config.toml
n_layer = 15
d_mlp = 2560
activation = "gelu"
lr = 0.00292
final_lr_fraction = 0.05
seq_len = 512
Each number is 500 + 40 x the weight over the matrix's rms, rounded and kept within 0 to 999. Layers, rows and columns count from 0. Numbers have three digits each.

# up: layer 3 MLP up, 2560x320, rms 0.159, rows 1233-1270, columns 240-319
# down: layer 3 MLP down (transposed), 2560x320, rms 0.127, rows 1233-1270, columns 240-319
up1233:490551471483471477492528528513504528472477461520469501542518528513475523482477469499480461496453526484427503521519488527541503468530569506527571501522468544431511519511493544554455468468442402515502490474473499552533552492518518470440525496
down1233:500510526489492545398524459538532540525498478516470495502472548441497550543478471552517451463495555443500509562567476462469486432571419498432476525568506495483481533486503522475566497473490477539489507568515483514405535471455491469504487483
up1234:497494496558463562445387493506456480525492522568456528484514514463453532507527536515511517496473524518591530544517533440496466465486515566526531555450455459541539511512519507463469454502543470456508438533544503494505455476494538496527587433
down1234:479499471495512569447547483484499496539509434469515488550436456516582515545498492486480506497456462519464553498498514445527533505458501606541560507468456503487488528515488542527522528507569570537583507472513493460546466545474527497568503503
up1235:476506468478448504466513517485483455465536485461514402497491477534453488479532498500493525506444537472517446556429519535509487473506470587585543540510529460556472541549507518549465488430451443485546477500568503518465474482548425460495453404
down1235:476484528549527494501542502492498496469599495490444486504439430509513480518462459457507484473457491498517449484545474478554575542516492477452473497521486542426536445468519447472515415455454516485522478491495525459431482489454459502483428562
up1236:498410512475478526527565550466484478465558464539467560535465504476540513502495452488517517487554548455457573540429497493508569607477488556485530602494566547508436485456526503510528466534550477547476532460602516495496480499463462570517512525
down1236:476454501467532511529533498480427467544486539463495468497526554491535502494415515494485473561498554473522486552504532459514481506510476393502490494496507509508505503542455497452467531462576514498531493569489423457510554523534491477527446508
up1237:458490472540487470524495482451555483555539533559548565492557490495503500404579519449458525571518521499506457518531475485491532500537476490559503428462489545469483478466536477484422581457557417493518500475521459519440444552515523537519527504
down1237:426454595510437494480419428464527497567511610529461434540521511517521473496496527492440433517454577555519549551518537488526420494539583486476476456537516504544501541504451478466492443554548480490476494476527551495506428409500528476609489536
up1238:568532483485598519589459484504489457552448531450492499534575511487436497440563429473522505531515494449518502518440458501502482527406504535478454483495581504414464487516481474532525496553576501449553480511463536488521552480471507550554522487
down1238:484508491551438462461459506466499527468429505453502382523502456525483524505466381469573529530523520486528415505528556459457510528485453532528416473426520460585463514471461547587500532426544499506472459492540470496493524576544540541530470523
up1239:511469534516527494489518492487497631524484463567514569499459479498496499502458458480495522463521517467538503426541521508493527547529455529552563495418456557497553600477484490484502565539510605484418477510406512479477460420464460557479514473
down1239:502551522507480520525530524458421473449482525516477522433505486459493470462538475468502508469504520493493495535504483519533501490511525478515528466555535510519529493539506527525531507485508493521504479503459548567531534556527508491502455544
up1240:548437553499494471422499501473443478487525547490538535452525515539524532492518511494440458500493493590422535435520514502475485493403539564469410507483497478472483483498439521498531536514521544569510538561492515511522473415530578523547513564
down1240:550578505564495558524476501546400530484473556546553501503592467445580509561449417582417553456540549439461536493573486448475542456496587583480540484481413447479446484462446504506548483578551499520453455657497492535509407433476496579542477497
up1241:542395445512492542458485466509454565461533503523482489572464520532547490499514489517530480465537480478451487580384483512491463551561505506457448453577437509440463539571521555457475512464494537500484520455477571510496487500406530567440409489
down1241:520533518525559534502522523511554513538495480543479536592492446587436478547489473509490503439527521497464517498501479449519510399624547568524492534515495543511470489494486448440522474554454445458493529521520471540536489530411490582541488531
up1242:490500488582490505457482432557436490550531442563503442463534524452566456505436502553442589483545519500486555492513480457522458494519522562521568453538462504459547509471443522561421460512449535435490483461507471483513529497489537582583518498
down1242:479508518443543560476495502527515498545486508510498437431493518489494502466418492472508481522496464535493574565506504505491490433474471555461472509521480536523419537507492517533480516513410490428519557508521568491460505577575517584476432521
up1243:551467522555541504508473470509458542532564425530533496570464541599469465473489491450425511503541537560511477462469476550562525495434520556547499546529405536471544521453480562555473447500446560485551542479416497547458413465502517531538478535
down1243:453581577551491439483419497446550469449550475530544531596506462465500469489485491528518485539524540442523505450470483501464556496515498518486459489435465561514503455515411562464471414482502519438502493544449471492495410423424584545538429495
up1244:506529444541520463522576521475531511499438501491537563467532401447507506429504517543455448420500530517435493434631459558523488527430499486475472499652450509538510541522500548492483464452463512493528456533514536487549531533503527538501536483
down1244:511496457468562435558479460465518477507484525526534464492525525496530487483528487432525475521511482470426544517531472484482526531597538477504491544472453498552469470512509453500540465515507456489488467479489433502427427553561508484552476468
up1245:544518496506573513505482515525426484505478514557473446471553552421511520523626437453458505503461535404492476469475506493534498506549559500556454506449463473500476474522409569442448551448517411547497470473568453470449456476521506554526468462
down1245:532446485483498465526461467468556446410509481510543468511484464462485539506542529505529541458455511503462520488504493508481509526560466551518428506408615470497474550486511442440473433485516524454609547509497452483492547512620493507458547516
up1246:525522561489520568543483513458451573475498468550467544618569455492522528435370468543508481442508539537543501523489535408471464482530534454579471484508535578516512488525428508495557534512466469540494543417489512493493530489475551535602497575
down1246:508502482487514523555488481500494554504509519461497513527516552520462537461487512460485500470526521505526458449519465467527509494463490480542438471550520561485509530530487514462489443492492522502478578513491523521517490498498484487508501533
up1247:481558441490472452495456550544559472480523481547526503488467538539443511564460445440562494499469561452512500497491484534552512579568538438571539531491514576462473518645561471506452497505519441453508553453462448472435526547548484593510531500
down1247:539503514534443537471472504547436477520491430485544488469507505514455478461505485487371508470479498540483502517491488506516488552414488568436565485507469462471509562546473517547549531529425524479391622491472455468492505478456448511543554544
up1248:528499533497536497484511421475475455445414481540480536541526473559540458548431433573496489514490561502415451533540470499467487509475489481501519530409441542477557424452548491484488511527568521499519450502453517464526543432464474534492535551
down1248:479549434531487464475489483590522501446504509522491573454483432492561503589449492489487501477488522516510477498499519506510518519459508453582461499481488469409523431452538517486457506488491529487565457537444510621486502457487465524538480539
up1249:527466561536453495478479494501524518555498486516522529575487491481515457573528482498546582491451429494535508537454456506484466480478524494478585508478526505470455481556485501510422484529484443444456450530488564468477464511545495446512504495
down1249:467512475567479451504522491562533474518477493562503506447500514504478531441494493496480501590545546528497533493509578498536432491525486438467482460490460519475473427466484435473511534502485546505455530503517435527490508488503553500493526502
up1250:518533533501486497520494487450464487441450537508444469459556505513588512546514520518516515531517470533523511542438452602451517488527456516471594545428518460477478463591545527515475540474434553493464461510519569473510529453458471491586471467
down1250:485511499471490472474444437429466492525428520534510472480565508508583513515524512520496510467499457495584478646505535523480455467508462457576472483444500489451455416526501571523470548512477473510465524506468492534455497402471495504513425415
up1251:543452512563474497401486463480509462534459460485541529429485496549536504453465536502494454545557496471488524504508474518555494481508551522524532502494474468469506469490455490462584488581418505477508461465521535437431525494513514525479498457
down1251:443548498454476475501521518518575532477559528498462526486414571479462509488498495465462533466489550490473449536506515497416526524462483542473510544519574542525456528413490516469430497520533469524476523500441468552546500533466439487530499538
up1252:481491462474542436514582445582476532477496568529439480469551469529505566415587440497475508481554464475507483542521546486493517505518469570487445492499528505448524538496528501558485465476524517517500517499445562476536466503495463521456522515
down1252:494500503565471466533500493571501527498561390494459511530450495471455504497584547519527461459497492484475557468465527577537520485566507539485439573522488594437498502473504505512474441579501529511466526495437509532499472591479514539418540547
up1253:404500530471513536435505465480589565498482519535451574528484551524473476427486574550536484522458470467462447508538593508504516509537479526454566508490457520496372526495545548439531458512491470442535548494452563515523501558506442424411460555
down1253:495520539448496486530526495484432499532487540514504455473513493498525485486435510385502490476537538500453531522454557504545485514559415528493513470452536533483441502404524554494514529564451522396414484539513394506546533568518525512514440461
up1254:483508579465500527480442515464522466595523547499516501502460569512506471468466451481501435487513413497429419472505562504526462507492464497486497519408518468531480449515587536557509498535484538509416536498470512501512446497498470529535459517
down1254:446497537548515577520530451472482463495455545502574472520475479563523479467480435533487498501512472488573527482482578491475522518514429495461462535565560490535518481490495458496502476478499513496470531527543460509556467575502534482567563535
up1255:438513476545461521512516553492477469550529441481503559442503455434471526463518572450524495487473479564449438496463496505527553461555467499503579493458588537498489565447526488576524517529550498482470506523549453487444479496502446431444536486
down1255:487467479539478454514507455525483489500531558477527450538476472472443474441462519490526506497490514484479502423513484468559491557545465546551483551544498505465529515471515501462438497455565470541502514477518472511499494443505482500486477550
up1256:530482436455474490478476499423504509532489523503484591548522575499457527455514587560477537525429465487445473522493498487513542544519469579485425477558570435454517481502500481612446547452510520546526447451516530484427511476461564479537530532
down1256:453485513552531516457535517495524486480473454515493474479541563525515527477515496479478505498505540521468429450508502443518553509504547514511508543573472514472492496535487504492496478474508530498515548490517485471468535499494459445486510508
up1257:539514449402494384527536564519469534463470529536494444486428473548457504528481454532513422508573465582559497588539447503524503439497432489502507521452528487474461518557394466473521507471509471528477512499508517455543464456522506447525555491
down1257:437516524437422515464531435436455557439481432467592522482529507529549517492484512462505458537495473497477490547474492560560516570569502475485471562472459432502441544465493388428545515505484465467618496592529497520482391514508529489458509571
up1258:522512555490451513472420450531485523488536513465509464481511509528523453568478538493472475502571542470511563515467454537501495451505461479483507520498497497461511462435543521483460467484492462503510509428456525520520535521498531503522509472
down1258:525488484484541470505508533504539508500486526505444551517464535529469485454488479508524552492493495517527472493489515495487503507484489444511482517478465533554527482524458466547500459458522497498465489527549548475484546533510489489447517540
up1259:462537555563444486514495554537451473479438473473530507510501487537484482522479461521569527468506526538487425455585610494590597456431555561546554542540543465439524531559519450570483438531489472495493598486506513505532535493484551464539512505
down1259:491409464551443500485533504499529432536486438549560533556496463502428535545424528421449507447551532567538460414575400539557502562475486531546462501463551523514463504507507517526478477495485490442428532439447479503523538589525448483549461503
up1260:491470492455503471473546456436473550509474487485467484490469496501580517548424561550540572529458570524551506410492582520470458495444520502441519491559575485499473565521515574553570503525429542522495527433430517575544413527479584556534512438
down1260:466477471460595535481472498462550530467522519504472543540460491468562463533497515462493557549503411556448503472483535507554509481431458466450461516511516487574538510436498505498512502438446507541431589506477559519506472472467523501510480491
up1261:540479516475496490443505574494522487520521427518486478403540464501474464483504481494508413489499493521515444521456519526499455498487467543489482567451546552436511536563583453518479542438550506512574458514448498512501609497496484525504512596
down1261:532427513490472566477479468512574485495476512490498500431508489421529480507509518565495520496483524503473452490425534476552394522483391579535516550496508451435588527554585518529562458464551526516490486520455491539471488522429496479499505464
up1262:486462472436458471456481471474456524492456540471434590547540468514477517487537486556539504588592522498485529542497491491460539480491488558473470464547491572485425509449490446566540490540498472461559484503567430512499483508474565502514488531
down1262:562483468486499459499490456497557553510462491468507531516479413573490505503506471529498465565540449488482535473555524465528509546493533510512494521485539525566550498490447558452542494497546517530518548513451498437525480498486474457447530538
up1263:575454563443477490439519442520495493456477459437535518582524529476501551488501485510514503456534486576506452489475482447510512560439542581516530485440514486467535523534500483522514563481493450502564477474492455502552434493561496440541466531
down1263:555546548520508420507482481474506471531540563471540497460488457533463503496436620463475538487494538553518495478500484506471487505588462488516547512415416528540553519480471498467566514408444568463484532515493297549493491480467439475462471414
up1264:518566529508559506506436545505442554523452518435478481591522481562497454476474465555545511513547464482521582526432465571478486457503513462530511479506496481469526484550533485500491555450538486517495578573486498490438455468453438463494463505
down1264:450494478522551486506501506433437440511496490461536453523481495433520511519467487524465459523491402499497536473469474500599472489530502487454496492502490521476507489534516531492448481500542517507456529586574489485492493494560454448496473532
up1265:490500574433525540448521497502428532478509549508469503388499517476477488443452559432509518517478513559386413467579467538496538509510499544472417452483517480489586428467577401544508530525453472482509438555536428504530420492493560540440555489
down1265:561452513534472461625484512487493514515531496507529526521472506435554466488535485456495514575470446513451479429578473511504436439527457494500522537531519494491458524527507535520397488529470508461512450484468481550450500521545513496499552520
up1266:536463485475517455491489543531510465492498476465487478482495434418558502454457550427417520495500439478490481518625544544522511535459499592533458466482527518536455448576520472484507474513497523549481419527519471476520404487466541465451498503
down1266:420441513529486511529542499465455396467534495481533412493517514542588509464490465458489437499483468551552436565546491451550511494560406628605449526441460506422419508472524464518507465529466481590432465488532551507507485437476572491483434454
up1267:480523515506439519540467479472597566517523500440417458507558484493483537581542472443558486471451527422484467555513483475475460564520489481416480496537478439474535467505480454468448517514531442514573490496423456484439549551529460447509584453
down1267:527487543477424540485530466571552482520490506504517404487604516418515570516551513570486498525534496490453557557497561510549522506469514539490503521548494547500493477522473541500529527467502478565483524483531546498533461575534463526505576477
up1268:451472463500437473520544531578503547462541513485473514477529460532555497485424470502475485463496447487518507535552530540448507539440502515521524485489490506481509458501510515486475504489526583488483479504462502526529538429442504532522428477
down1268:483499544457428492481474505474548467477506501470500519475486491446465481495495422461550499532539495493504542490482525507542442444529546519499468511515484521504435521419500462436494558411506481552482536505558480524543493522505475545489520567
up1269:524515526620574471509522505510517574527488504515484510566554429511458470537607482451520578492600584466529494487488467486518547494496477540503525432535539562530414498539527423503497514457493492491549478453551466429516467527545485491415483527
down1269:503524412492447525517455451487460497527493523544487448467583493496450423442431475511519538477552484553442520530533549523516400501467478495523502432504477491467456449451433542495452482485566484433532515553525490441535528485452510557526507498
up1270:568464516457498464548529526544531481450543503469464560530517446516431546495515478500472514441471494519465415502497514520518486571495541574550501534438497522569486497483545517476503460471491469424525500509459482525511507509528425580508531494
down1270:483473513525534517453539533510443390516496606552531504463512511512444475537567470556434505494477491463532458450510553569476534537534528489549485519534537491443505518510382443490440492513504493417480507459448452512520543529532408484545490497